config.toml
norm_place = "pre"
norm_eps = 1e-06
bias = "all"
tie_embeddings = true
init_std_qkv = 0.0368
init_std_up = 0.0368
doc_mask = true
train_tokens = 438700000
Each number is 128 + 24 x the weight over its row's rms, rounded and kept within 0 to 255. Layers, rows and columns count from 0. The size above them is the row's rms in percent of the matrix's.

# layer 3 attention key, 192x192, rms 0.168, rows 85-102, columns 0-191
size [ 93  89 104  98  88 104 109  94  94  97  97  95  89  94  92  89  95  91]
[[118  66 125 170 101 120 144 114 154 115 104 159 133 123 123  88 121 125 128 153 136 112 142 122  92 147 114 114 125 147 135 111 116 156 137 130 161  82 140 145 106 163 132 144 107  92 163 136 141 152 130 146 138 141 119 129 129 145 124 116 165 142 141 164 177 118 145 135 110  89 121  95 158 139 104 131  91 124 131 146 120 139 139  89 137 104 145 174 142  94 108 153 143 126 173 152 137  99 114  88 108 167 110 140 103 120 142 147  94 180 171 109 129 126 141 133 122 140 140 140 117 122  66 132 142 159 101 156 156 118  95 195 151 133 106 100 134 138 122 109 118  98 153 150 126 195 122 113 123 144 154 104 134 157 107 140 120 163  92 143 132 167 101 129 119 193 121 145 149 139 147 127 157 147 172 111 142 133 142 123 134 123 126  96 135 112 101  96 127 129 140 205]
 [144 122 124 118 119 161 120 141 172 137 127 148 126 155  96 137 134  73 121 151 130 119 156 105 120 125 115  93  86 125 100  95 106 123 152 119 122 155 120 139 117 143 185 161 111 138 122  73 105 125 146 129 141 158 137  97 112 120 137 137 116 111 108 138 134 104 144 113 144 101 138 145 139  88  75 109 107 122 152 135  93  96 125  99  81  99 101 132 102 112 150 123 118 108 103 119 137 160  76 100 110 124 171 113 122 132 122 156 169 129 129 137 124 147 138 135 134  95 112 136 114 122 148  80 121 143 102 130 136 154 115  60 158 161 198 125 128  97  89 139 162  94 111 129 126 101 131 128 103 120 121 122  83 125  82 155 127 142  83 132 114  75 131 122 141 154  90 154 119 142 128 157 101 158 110  72 148 125 129 118 143 152 171 143  89 159 140 161 111 140 132 138]
 [120 154 145 157 158 137 118 118 144 152 142 112 122 102 143 140 125 156 143 111 131 190 101 121  97 129  83 101 153  46 141 117 128 157  87 123 163  94 121 154 118 156 126 120  99  90 126 117  89 115  69  80 132 107 181 145 118 153 138 100 104 142 113 148 120 113 136 110 125  93 143 113 148 151 127 151 150 130 115 131  93 135 171 134 129 157 123 126 133 145 121 143 156  76 158 114 139 113 123  99 111 104 174  72 120 148  94 137 143 145 137  89 148 145 117 102 151 134  75 112 126  76 177 134 111 108 141 135 158  95 112 126 139 148 109 117  99 111 119 127 113 114 116 126 116 150 111 100 136 155 126  94 100 125 148 139 159 135 140 134 107 130 109 136 120 160 145 115 149 141 143 131 112 152 122 106 100 145 127 166 202 114 142 142  86 138 112 127  90 118 106 122]
 [108 148 136 178 126 114 174  98 104 119 165  98 131 124 136 102 144 114 135 138 132 158 157 134 141 126  79  85 153  86 154 125  91 173 141 142 126 118 154 166 127 104 105 154 133 127 121 111 102  79 117 123 117 145 137  94 108 117 146 122 123 102  83 151 181 124 143 129 113 139 137 136  96 172 149 132 139 124 105  96 118 128  87 143 135 133 178 103 167 134 157 113 107 166 129 172 156 127 168  78  98 157 129 133 138 111 129 158  95 130 165 139 112 119 137 118 120 125 168  99 100 114 120 136 162 132 129 189 159 111 126  98 147  81 136 166  94 176  99 144 145 130 154 149 118 147 104 117 160 110 114 110  98 114 158 126 130 146 148 147 149 167 133 144  86 122 123 108 123 124 143  97 105  75 156 106 171 135 156 113 118 122 117 121 129 124 119 104 120 152 121 113]
 [132 126 133 120 131 178 141 153 147  65 157 151 123 123  98 133 139 141 138 138 120 131 141 129 150  89 110 118 131 112 125 129 111 141 140 161 145 120 132 107 116 124 103 105 120 124 129  74 114 135 135 118 129 124  95 118 148 103 139 135 116 122 155 163 127 145 126 127 147 133 110 100 129 207 126  95 128  97 180 115 132 137 162 112 171 156 161 123  93 113 138 146 118 128 101 133 118 125 146  88 135 118 136 142 178 139 120  92 128 189 131  94 113 114 170 129  98  57 156 139 126 104  71 121 118 173 117  98 116 144 112 135 108 141 145 136 124 131 151 118 168  90 111 183  95 148 104 162 137 114 134 142 115 167 102 112 131 110 104 128 111 185 160 112 124 180 126 150 153 115 114 132 102 149 110  76 110 104 136 149 131  81 115 128 120 105 145 120 157  83 116 123]
 [139 134 120  91 121 117 151 118 144 146  78 123 124 121  80 143 148 147 135  96 127  92 154  97 114 125 142  94 138 112 140 148 119 141 112 123 143 103 146 153 157 127 108 126  92 120 129 115 126  78 144 143 139 125 136 130 127 152 147  76  95 137 119 118 119  86 133 138 167 149 141 122 120 149 147  90 162 132 134 118 115 123 123 127 110 111 145 140 166 162 182 116 132 119 114 116  98  98 145  78 113 145 103 151 127 174 131 106 127 133 103 131 104  79  91 105 119  75 164  83 124 167 120 144 117  89 100 101 153 124 164 110 143 134 125 104 119 118 137 127  97  75 160 109  83  86 133 138  64  99 145 122 134 123 109 182 148 155 140 107 102 103 103  89 151 128 136 154 150 116 192 144 123 145 104 156 128 122  96 119 102 126 117 134 148  98  80 127 108 100 121 147]
 [123 152 114 152 125 110 144 110 127  95 122 121 112 135 119 115 101 117 159 188 150 182 108 111 112 122  92 174 150 108 104 111 137 160  72 142 140 123 105 186  99 123  99 114 120 156 107  90 109 157 124 141 108 135 126  69 147 143 126 140 160 128 120 105 101 117  79 170 128 130 136 138 131 164 121 134 119 135 118  98  48 102 119 133 138 100 164 140 118 126  76 135 110 132 117 126 155 164 121 150  79 119 164 118 107 111 155 145 134 151 125  89 109 105 121 125 137 118 204 125 130 130 133 143 122 142 153 123 126 108  87 125 165  97 138 113 116 100 123 147 130 135  86 111 134  96 134 164 110 145 115 144 112 116 139 159 118 155 133 124 115 192  95  91  80 165 144 136 142 128 155 143 150 128 120  98 142 116 111 121  88 120 131 140  97 120 137 126 148 154 123 135]
 [133 122 141 158 133 135 127 182  97 107 165 109 111 132 176 143 113 146  93 143  96 175 146 148 107 136  89 138 113  88 174 122 127 110 130 129  93 108 121 111 162 160 126 118 127 135 131  96 108 123 115 167 120 114 127 175 135 130 135 133 110 158 121  84 151 105 191 126 139  93 142 121 133 132 145 130 127  91 150 116 114 124 129 116 100 134  83 145  90 114 152 177  75 107 145 148 156 128 138 161 142 103 120 138 139  98 104 115 133 128 131  97 134 130 135 115 148 165 154 101 132 183 113  91 130 129 120 130 136 105 124 136 137 105 136  80 116 138 111 125 133 159 105 174 126 135 111  89 181 100 140 119  94 123 140 166 131 117 176 135 136 104 131 192 155 109  98 155  76 117  99 149 152 136 103 128 161 144 112 177 129 123 125 101 131 105 144  99 117 161 149 132]
 [136 164 122 155  99 117 142 157 146 139 154 121 134  68 167 139 142 143 100 174 132 144 137 139 141 128  94 116 154 150 131 140 143 121 159 131 164 139 131 129 114 189 164  84 145 160 175 110 141 128 158 177 116 145 116 121 172 135 142 133 135 156 152 151 109 134 132 157 119 129 115 139 155 146 121 136  84 133 132 128  84 121 132 124 137 122 115 156 121 127 158 108 164 134 145 158 118 144  83 115 134 111 139 144 105  85 124 181 169 131 139 174  90 125 101 149 118 135  97 126  76 111 165 127 124 115 124 138 115 123 100 182 109 142 151 112 129 181 138 137 112 143 166 101 124  77  97 114 134  97 102 189 165  96 138 139 117 120  94 146 135 127  82 159 120 113 106 149 133 133 112 113 104  90 127 136  72 134 102 114 135 151 133 147 121 123 116 122 165 148 111 100]
 [126 133 144 138 142 133 191 135 168 128 187 110 141 139 136  99 110 122  74  90 200 123 119 135 128 122 108 155 147 128 176 122 132 106 122 115 172 162 129 157 131 173 142 126 126 111  83  94 127 130  62 120 120 143 114 130 119  69 130 170 139 137 107 108 121 153 145 155  89 142 136 106 110 156 121  90 138 137 122 117 147 134 134 135 183 178 158 104 112 121 127 124 122 153 147 170 136 126 137 122 137 149 149  96 131 144  82 150 150 110 109 173 128 137 142 134 139 121 130  93 119 158 127 159 101 137 152 117 133 106 122  88 155 125 156 118 104 138 102 165 120 126 105 108 141 153 139 152 130 125 104 115 152  86 133 156 101 125 143 154 112 125  91 132 115 157 121 127 163 113  95 196 148 127 131  81 146 138 100 144 143 139 114 101 158 135 113  97 109 145 113 108]
 [149 112 137  66 164  78 150 110  83 114 160 141 144  98 109 144 105 112 135 107 108  98 131 144 107  85 136 119 128 105 114 109 122 105 198 151 170 136 109 130 114 116 105 127 132 136 109 155  88 117 129 109 126 140 154 109 108 126  84 162 180  91  80 117 180 138 144 129 135 131 105 108 136 168  92 108 120 140 139 116  98 110 140 107 103 115 113 107 123 101 131  86 124 127 130 137 130 104 104 114 100 142 154 141 167 117 157 182 128  95 127  87 156  97 107  93 127 115 149 164 140 128 113 130 143 130 161 128 128 170 113 139 172 132 103 100 102 116 125  94 146 153 111 110 137 150 170 140 102 132 109 129 188 129 152 162 123  99 121 119  98 122 106 111 130  93 142 139 146 132  87 121 168 137 117  98  92 135 125 133 131  96 130 160 174 128 141 142 114 160 120 130]
 [140  99 105 115 112 159  66 164  71 112 102 152 145 167 124 100 177 142 124 143 122 144  64 149  99 142 132 122 141 114 128 125 123  99 147 137 138 128  83 137 123 137 150 113 115 126 110 130 165 162 112 115 136  82  92 152 166 115  93 129  96 150  74 102 135 123 165 122 136 137 132 147 154 160 120 159 143 146 123 170 139 112  89 168 171 143 115 150 115 129 121 116 102 113 138 129 147 139  75 132 135 107 156 154  95 150 148 147 177 112 119 110 114  93 157 151 105 110 134 104 142 113 145 100 113 110 151 183  98 123 129 115 131 112 146  96 138 120  90 157 140 154 145 133 151 118  94  93 119 132 126 158 103 109 122 123 171 145 154 115  92 123 141 145 153 104 104 127 133 118 113 109 129 142 125  78 112 147 169 140 138 121 158  98 120 180 108 154 168 125 134 117]
 [111 116 110 127 137 146 106 124 153 108 155 109 150 134 119 143  98 161 147 142  98 105 159 127 156 166 147 164 147 132 149 178 155 157  97 122 131 139 147 141 134 126 147 117 112  93 130 135 129 115  62 140 176 163 108 135 133  82 134 114  70 118 143  92 158 106 142 171 117 170 127 100 166 121 111  93 115 129 107 145 137 143 114 132 143 104 118  98 136  97  82 137 140 140 126 115 149 151 171 119 138 172 175 130 111 128 148 107 144 140 143 135 177 121 147 166 157  96 110  89  74 151 102 145  80 121 110 125  95 130 117 126 133 152 115  85 156 140 114  97 112 136 147 154  88 148 150 141 109 134 145 136 147 148 116 116  98  96 173 124 148 127 149 124 132 125 100 155  72  96 116  99 120 110 109 171 153 117 123 144 125 122 166 124 155 115 123 150 119  90 157 147]
 [124  98 176 152 103 136 150 144 123 112  97 127 150 122 107 113 144 102 118  87 140 113 111 128 138 133 109 153 149 144 150 158 177 108 156  72 117 129 129 108 125 142 153 157 139 109 168  81 128 166 153 132 116 183 150 101 131 177 159 150 109  97 112 130 153 142 170 120 135 140  75 135 135 133 101 132 132 178 139 128 149  90  88 117 103 106 130 157 109  64 126  93 140 122  95 166 133 141 129 138 129 125 136 121 146 108 135 122  82 118  97 128  88 107 134 117 119 129 145  95  85 122 134 163 137 144 147 112 129  97 115 164 139 112 107  80 128 179 137 136 116 136 172 115 122 119 117 105 163 178  89  91 138 120 107 142 127 161 124 166 118 185 112 126 144 133 151 111 144 125 102 103 138 160 112 130 139 174 109 137 114 135 102 127 112 109 118 134 147 142 169 104]
 [127  85 118  85  97 111 140 136 144 130  88 151 159 115 176 122 114 146 155 122 108 150 171 147 146 121 134 144 129 119 145 125 114 126 164 142 135 127 165 148  89 129 126 142  97 153  92 138 116 119 145 141 135 118 108 117  87 130 139 165 136 103 117  98 102 150 159 103  96 129 112 126 155 118 135  93  91 130  97 111 116  92 128 200 131 155 148 127 144 126  89 188 136  65 171 130 102 158 133 141 199 132 115 120 148 134 142 108 119 139 141 141 123 120 117 130 138 120 137 138 109 107 147 166 111  94 128 165 127 156 123 118  95 131 138  99 145 126  87 148 146 114 121 105 125 130 127 127  83 144 134 134 153 118 178  70 175 121  99 157 139 161 136 122 120 134 178 154 139 140 123 127 131 146 148 177 156 173 134 144 152 127 103 167 117 128 118 106 164  92 155 129]
 [127 141 107 148  81  97 130 125 154 125 120 133 110 172 126 175 130 108 123  78 130 179 127 119 119 164 115  64  94 108  99 119 155 135 139 116 105 100 122 127 113 182 141 142  87  92 117 157 106 112  95 130 123 126  98 116 106 136 147 193 127 110 131 103 118 117 109 112  83 133  95 144 127 134 114 109 137 106  79 151 112 147 167 124 155 121 141 134 129 161  64 133 173 118 143  87 143 129 168 138 169 150 119 112 131  92 115 113 122 135 153 120 104 144 118 159 169 128  69 154  99 140 143 116 164 101 104 146 102 151  80 152 106 120 131 129 152 128 157 147 126 103 139 120 109 141 117 118 137 129 115 136 129 152  93 133 125  88 144 140  83 128  90 127 126 118 102 172 100 132 113 144 128  82 137  93 113 136 132 132 114 151 114 105  95 135 106 144 125 159  95 123]
 [140 108  88 128 115 129  94 133 136 155 119 144 131 152 128 142  88 111 170 141 134 161 143 135 110 130 179 105 166 152 110  88 165 115 140 185 133 162 128 134 106 122 119 102 126 117 145 168 132 150 142 133 135 153 149 139 115 101 138 122  90 127 144 142 124  89 169 158 122 139 155 139 122 139 117 126 118 149 105 163  86 177 168 154 146 114 158 108 123 127  70 128 131 111 124 114 128 101 155 129 108 122 120 161 134 154 102 117 131  73 165 153 119 107 160 120 166 156 150  93  94 144 155  77 155 103 149 133 125  87 150 113 121  90 120 178 153 103 109 160 135 106 141  96 141  97 111 156 133 119 161 144 156 127  87 138 122 133 114 141 144 117 153 109 130 160  59 148 101 120 158 132 114 141 173 115 137 133 121  92 125 164 159 112 139 140 125  79 122 109 113 123]
 [118 120 178 111 174  87 148  98 117 104 117 130 117 139 109 161 152 103 153 143 123 164 162  87 104  96 108  91  92  86 133 124 101 129 131 154 139 121 119 119 157 153 109 152 159 160 138 143 147 131 164 121 115 116 137 151 119 142 141 127  99 142 169 114 100 120 148 160 151 150 141 118 102 161 137 127 148 155 113 150 129 131 130 154 151 142 140 181 126 141 125 143  97 120 136 148 124 142 105 136 136 121 155  77 112 117 131 157 110 166 145 121  91 189 119 130 140 143 142 118 150 110  66 158 149 102 101 149 126 106 112 118 127 174 100 200 134  66 111 129 175  97 111 120 141 124 107  95 105 130 134 122  78 127  95 130 125 134 124 130 103 145 119 163 143  92 101  91 115 129 133 139 188 139 137 127 119 139 129 157 147 142 175  95 103 116 147 103 114 128 135 102]]
# layer 3 attention query, 192x192, rms 0.181, rows 86-103, columns 0-191
size [ 89  98 102  85  99 106 100  92  92  95  95  83  87  87  91  87  91  84]
[[109 133 119 102 113  93 128 175 159  78 148 158 151 148 153 128 118 112 112  99  74 140 153 189 157 129 148 126 135 134 120 117  97 101 133 155 124 119 126 123  98 130  93 137 137 122 140  90 162 148 134 128 127 128 142 136 177 166 171 157 107 126 122  74 109 129  75 105 186 134 151 103 117 101 101  68 100 180 108 144 109 149 110 126 134 125  95 118 107 143 105 116 126 107  92 162 115 134 141 153 111 138 117 141 164 129  97 119 141 150 154 115 144  88 134  94 100 125 100  85 131 115 145 128  92 126 165 174 116 150 101 123 130 106 105 159 147 137 139 140 122 109 156 138 161 160 104 131 132 122 109  96 119 129 164 139  78 148 161  95 109 133 153 102 151 131 102 129 164 118 105 150 137 102 107 117 141  92 155 119 118 140  83 138 135 149 134 161 115 125 130 117]
 [108 115 114 108 133 116 126 139  79 128 111 135 121 106  83 113 129  82 130 179  94 111 133 147 108 130 170  24  75 126 120 185 127 153 110 156 115 178 145 132 125 144 114 112 100 132 100 138 140 127 151 124 152 143  98 135 121 139 114 122 144  89 128 136 132 131 106 101 141 133  95 130  89 169 174 118 130 138 161 129 165 115 133 122 112 149 101 136 138 137 137 116 107 146 104 157 113 120 133 124 111 111 180 105 116 119 113 133  63 131 145 132 111  84  86  93 153 117 133 138 150 114 135 120  98 113 131  97 182 131 164 137 152 106 116 121  89 117  84 139 126 152 160 146  83 149 109 122 142 131 129 156 120 108 119 154 150 116  98 158 139 132  99 127 131 138 141 120 144 140 124 149 109 157 123  86 154 123 129 173 103 146  79 157 155 119 157 144 137 118 144 119]
 [103 113 104 148 118 144 196 154 108 140 119 139  92  85 135 131 137 125  91 150 105 150 160 128 106 147 122 114 138 133 120 150 193 129 150 111 121  98 120 146 116 170 135  70 143 117 140 127 141 144 112  59 131  83 117 112 133  99 162 123 114 144  59 151 188 129 130 157 112 126 154 127 119 142 107 148 121 147 170 145 135 159 147 106 146 141 128 142 131 151 165 127 102 146 114 137 105 162 159 134 146 116  95 126 149 133 141  81 112 139 113  93 116 111  89 140  81 129 148 124 111 133 134 120 122 168 123 106 102 137 102 123 102 155 114 112  98 130 122  90 124 165 126 149 133 112 142 144 121 105 111 124 103 122 154 126 177 127 102 155  81 150 127 116 137 118 140 112 132  97 115  76 129 106 128 148 109 156 139 132 152 136 122 145  92 116 154  70  76 144  94 148]
 [132 165 135  81 163 105 162 108 144  87 134 133  93 147 104 140 163 122  92 169 144 162 123  81 138 127 126 106 143 123  82 114 152 151 124 157 121 164 111 122 149 102 134 193 126 125 109 119 143 130 125  99 133 159 124 100 100 137 135 134 108 119 176 111 129 140 118 120 121 137 141 128 160  62 132 108 117 118 161 137  90  75  64 122 146 136  83 126  93 115 120 104 141  88 105  98 160 131 152  95  99 152 111  83  89 124 149  89 139 145 126 132 132 134  97 124  79 149 115 109 137 102 146 102 148 127 151  92 161 130 130 149 171 119 110  95 146 128 139 104 142 143 124 122 129 130 114  76 110 113  75 140 138 130 131 160  78 119 115 129 130 146 122 109 146 129 120 122 124 133 136 104 149 141  93  83 148 135 145 163 118 137 130 170 117 123 119  91 115 115 146 155]
 [104 112 176 131 130 150 100 100 152 129 137 100 105 122 133 124 164 115 146  68 131 153 137 126 106  98 115 121 152 191 112 129 129 139 143 137 118  90 130 108 122 129 122 111  90 111 171 140 113 120  69 125 149 140 128 130 182  97 137  87 178 148 130 162 148 136 128 146 155 154 139 124 122 167 139 135 130 135 124 108 123 161 159 118 146  90  86 156 122 131 139  96 133 142 135 123 115 107 137  84 129 135 103 118 115 140 134 160  95 123 146 102  96 126 101 132 141  96 179  78 103 130 110 105 132 125 156 147 134  66 103 133 121 126 124 146  82 125  95 142 109 101 175 137 133 129 115 133 114 116 148 127 155 177 110 116 144 123 145 125 142  78 107 103  76 130  92 126 157 121  78 163 128 164  76 125 122 114 155 148 125 121 116  89 144 106 148 137  89 145 109 155]
 [147 132 129  73 140 122 130 169 107 147 119 136 148 104  77 124 141  95 134 112 133 147 152 121 162 135 150 104 127 130 125 153 155  83 140 132 152 166 141 159  88 134 107 148  82 177 154 133 112 173 137 107 139 107 159 167 189  99 149 136 119 122  64 134 203 123 132 119 120  93 160 100 147 138  87 152  75 114 180 131 132 160 144 165 155 122 123 119 144 132 110  96 138 125 115 126 130 160 146 145 157 121 113 116 125 159 123 119  93 168 112 102 129 127  98 130 139 117 140 152 130 106 121 132 134 187 108 121 131 120 119 113  98 113 102 111 116 106 114 114 123 177 107  89 113 142 154 100 141 110 133 104  93 100 158 139 148 110 122 138 152 170 146 111 153 123 142 115  78 130 105 120 128 108  90 132 109  76 132  98 131 145 145 147 110 145 139 125 138 128 123 141]
 [121 132 149 137 104  95  88 118 129 127 118 136 143 157 135 111 103 164 142 166 120 102 156 179 123 138 139  97 114 144  98 120 114 150 138 141 156 151 127  95 142 128 128 112 170 108 147 131 152 129 137 144 118 165 149 129 124 132 104  71  97 104 139 145 133 149 132 141 141 102 143  87 102 133 120 137 116 156 160  94  88 155 109  88  90 135 141 118 154 154 139 164 118 123 113 160 132 126 148  77 101 133 108 149 122 113 162 159 137 145 108 160 126 104 135 153 178 164 128 129 157 125 142 202 129 126 129 146 139 108 110 152 146 168 128  99 156 117 128 123 163 149 124 105 155 158 105 146  71 167 112 109  74 115 118 130 144 106 119 134  73 132 157 168 121 177 143 125 116 101 123 131 134 133 146  77 123 167 157 139 134 109 130 127 201  98 125 146 124 157 126 124]
 [112 177 148 127 117 131 180 121  89 129 136 158 163 114 139 106 144 126 136 142 147 118 163 161  97 142 108 191  90 112 140 134 138 139 147 125 126 159 119  96 137 124 123 121 122 119 126 164 107 123 118 165 114 152 171  74 133 143 107 106 124 119 164 129 126 122  95 113 141 134 140 153 121 100 158 128 104 131 117 151  99 108 158 133 122 165 147 111  87 146 119  80 144 137 173 128  89 165 150 107 144 119 109 126 140 130  78 144 147 116  88 150 148 138 151 189 142 158 120 166 139  94 121 129  71 142 127 136 122  90 144 116 147 136 145 156 128 107  80 143 121 102 137  78 115 126 136 126  90 150 127 141 119 130 136 104 100 136 149 105 156 130 154 119 130 142 143 119  86 129 131 132 118 138  71 173 122 137  91 145 159 190 142 146 109 161 118 158 103 135  87  99]
 [110 101 123 135 121 151  97 154 105 113  90 122 132 133 122  94 171 149 122 128 104 155 172 113 110 121 114 129  72 160 149 103 152 138  91 125 132 161 158 122 132 130 115  50 115 126  87 151 148 170 111 117 144  95 121 121 136 169 136 107 138 124  95 140  98 122 155 116 133 139 122 117 122 138 129 134 120 105 155 141  98 136 131 126 163 133 133 101 142 146 166 105 143 176 118 132  95 152 133 148 108 117 164 126 144 131 185 124 133 139 109 117 167 123 135 125 118 134 114 137 147 110 133  97 137 124 113  93 144 116 150 140 115 142 143 144 169 138 117  75 120 152  70 149 126  88 173 118  91 125 133 145 120  71 137 128 111 104  81 126  87 153 151 150  73 158 121 123  80 171  95 148  93 146 102 152 135 147 126 120  87 131  69 116 131 143  94 120 115 135 109 135]
 [114 153 123 146 133 116 126 144  95 142 103 111 145 111 165 142 112 149 176 134 111 118 120 116 179 126 157 134 134 156 140 150  86 157 130 116 133 117 115  99 126 111 123 133 152 129 104 154 112 173  96  94 180 140 125 126 147 164  99 140  96 106 118 128 148 176 149 100 124 121  88 162 190  91 148 133  99 139 180 128 158 104 128 137 176 126 165  73 131 126 125 126  94 142 100 127 116 142 156 124 138 136 135 138 106  99 158 172 136 106 163 145 110 116 130 127 128  98 122 138  92 169 112 129 141 143 109  90 145 115 126 133  99  93 154 115 156 123 161 170 156 125 136 132 150 110  97 116 125 146 119 146 137 209 141 122  71 135 129 116 103  91 155 142 138 154 141 133 130 148  90 120 134 111 113 111 136  93 128 152 127 157  86 113 103 121 149  96 125  76 142 136]
 [155 102 136 126 121 133  62 134 128 138  97 123 111 137 103 132 125 144  92 130 101  49  70 130 141 140 125  96 121 118 149 116 121 136  98 115 141 130 110 155 103 126 107 139 184 130 130 134 108 115 150 116 137 105 137 132 132 101 179 157 103 120 161 116 157  87 137  74 116 149 179 152 157 119 110  98 151  97 152 133 152 124 135  95 116 170 146 126 131 137 151 115 186 105 141 137 133 126 116 133 137 125 155 133 180 125 140 152 118 168 123 146 131 161 121 156 159  93 158 126 134 112 154 123 126 104  94 130 127 151 105 139 179 129 132 108 148 110 119 110 185 110 178 123 141 159 126 167 140 120 106  96 155 128 123 116  57 119 153 100 135 123 102 156 118 161 130 113 136 120 121 120 144 145 104  99 145 168 138  89 146 149 120 135 164 154 143 129 151 122 155  99]
 [138 127 146 111 150 119 139 153  98 113 146 108 114 116 123  84 118  97 144 139 145 149 167 102 131 155 165 142 118 144  64  90 137 170 119  99 119 133 122 168 117 111 114 120 108 145 153 109 142  91  69 128 131 128 158  93 144 139 110 139  85 180 115 121 150 122 139 106  66  88 104 145  92  96 118 105 126  90 126 111 115 162 128 150 127 117 126 101 114 117 140 171 141 166 143 131  92  83 119 111 134  96  93  98 106  91 129 106 123 139  91 108 168 102 102 125 160 141 117 108  99 103  98 100  86 127 127 170 140 151 154 153 147 121 122 134 133 122 121 107 132 154 121 132 142  75 104 137 132 128 168 139  95  95 113 119 142 151 106 105 100 134 186 146 130 108 101 133  97 155 138 118  89 100 122 154 101 149 146 138 100 127 125  96 139 149 165 105 132 158 139 127]
 [140 127  88 141 158 158 145 127 135 226 171 108 106 119 108 132 164 129 111 109 151 135  83 152 146 160 118 141 129  74 143 134 135 142 166 131 170 182 126 128 121 131 134 144 134  91 128 148 135 131 126 104 108  97 106 127 161  95 129 120 137  73  74 141 141 112  91 114 153 138  82  91  67 140 149 106 122 141 149 131 155 137 187 122 161 131 119 124 142 186 152  86  99 139 137 138 119 125 114 131 163 117 139 130 110  89 153 128 167  93 151 147 162 173  83 123 145 142 172 148 127 101 139 116 125 121 111 146 143 143 128 135 141 118 143 137 103 127 134 156 156 129 113 140 126 140 165 125 115 148  74 143 126 110 107 147 107 124 170 106 132 110 106 155 150 165 148 110 128 151 142 115 168 151 113 135 122 102 131 126 143 124 113 128 115 137 118 111 132 115 143 136]
 [105 126 133 129 156 162 140 155 141 146 139 128  98 131 128 169 120 116  92 138 177 126 158  98 141 133 155 129 162 154 132 101 136 117 120 102 129 133  62 122  92 136 111 143 130 124  88 117  55 108  89 129 159  86 117 148 124 150 121 125 116 153  89 110 135 132 100 103 123 133 142 132  89 135  98 124 143 112 181 155 126 165 129 137 142  98  98 119 133 123 139 120  98  86 158 102 133 147 140 158 155 102 106 124 119 143 128 108 125 126 137 157 169 141 108 113 141 135 113 100 105 169 134 125 118 106 149  67 104 115 166  96 140 128 135 128  48 130 134  85 124 136 101 115 122 126 133 144 125 145 181 111 180 106 131 161 119 125 129 133 118 144 132 153 148  86  89  91 124 114 109 131  92 123 120 121 176 168 137 121 139 128  81 140 169 157 163 152 119 139 119 121]
 [122 133 144 124 137 122 107 158  96 125 125 109 124 150 115 168 140 104 126 141  67 139 149 175 128 132 138 141 131 127 193 141 133 134 153 133 129 119 126 116 116 108 135  91 143 157 116 106 161 106 130  94 103 153  95 102 109 130 163 142 130 108 120 139 150 141 156 139 133 145 125 122 128 167  81 103 120 116 159 139 133 100 135 171 122 118 105 156 144 103 140 123 100 152 114 150 122 140 168 141 148 105 112 160 152 130 123 131 108 132  96 135 147 128 105 128 176 139 103  86 110 130 109 116 113 116 120  99 142 141 146 150 100 105  94  85 103  82  87 117 135 107 121  97 122  97  81 180 128 151 177 134 170 102 100 169 139 133 104 109 168 154 123 123 175 136 103 118 145 122 122 136 169 104 121 166 173 104 123 117  88 174 154 126 114  61  80  99 115 127 132 116]
 [131  92 162 105 102 111  93 105 103  97 117 171 148 133 121 122 117 125 131 117  81 136 147 105 182  77 107  90 153 110 115  85 119 156 104 110 114 114 161 148 132 118 123 102 138 126 114 124 139 108 117  94 106 135 153 137 128 111 139 143 118 101 142  97 123 109 124  67 158 163 167 162 138  88 122 145 145 141 158 161 106 165 144 111 107 116 130 135  95 112 133 130 115 127 134 138 120 137 155 142  93 133  99 127 178 116 138  77 109 113 108 135 103 122 144 106 148 179 169 138 145 105  89  98 135  89 111 120 122 132 122 133 118 121  77 140 123 110 160 100 135  90 115 123 104 112 138 158 109 170 128 128 150  71 114 133 140  79 128 168 168  85 118 126 127 138 136 115 141 142 119 189 130  86 184 160 129 102 143 140 143 119 136 135 101 134 146 116 165 129 119 125]
 [119 117 107 122 100  98 136 135 162 149 132 101  99 152 150 125  82 118  96 103 116 118 119 176 118 145 125 105 157 129 144 136 164 116 112 128 156 116 134 122  98 143  99 161 139 140 125 118 159 120 157 194 124 147 108 136 109  94 134  93 126  54  88 111 120 130 107 132 123 126 180 119 124 120 153 126 171 147 139 119 113 150 110 133 135 120 136 174 153  71 122 121 127 116  94 109 159 127 124 110  97 118 102 150 163  98 125 130 148 105 120 133 112 112 131 132 125 173 120 108 101 141 162 144 167  81 103 104 140 114 104 143  77 187 122 135 133 121 136 100 114 159 100 134  70 127 157 135 138 112 148 129 107 118 114 123 103 133  66 125 125 178 159 131 107 128 150 140 159  89 144 154 132 158 124  67 123 121 147 149  91 103 149 152 127  90 136 131 114 150 129 132]
 [154 133 130 122 132 122 120 120 125  79 168 100 123 102 138 122 120 194 163  94 151 103 138 154  91 130 122 105 109 123  85 130 142 144 139 142 163 120 145 152 185 175 122 119 124 118 191 134 124 122  83 120 135 155 125 166 132 145 108 107 137 148 141  94 121 140 123  81 169 124 128 156 135 114 138 147  98 134 135 157 115 132 115 147 144 146 165 139 134 128 144 130 141 126 126 147  94 119 119 121 119 143 145 109 113  98 113 193  84 104 141 106 108 170 148 109 180 105 127 113 111 158 123 130  91 128 123 116 122  62 141 126 103 124  84 142 150 131 135 110 134 137  98 129 142 151 137 146 148 113 127 146 115 115 172 130 138 106 195 147 135 159 148 110 141 201 133 106 108 158 156 123 141 118 141  95 147 138 179 105 159 163 155  99 144 107 129 113 134 107 125  99]]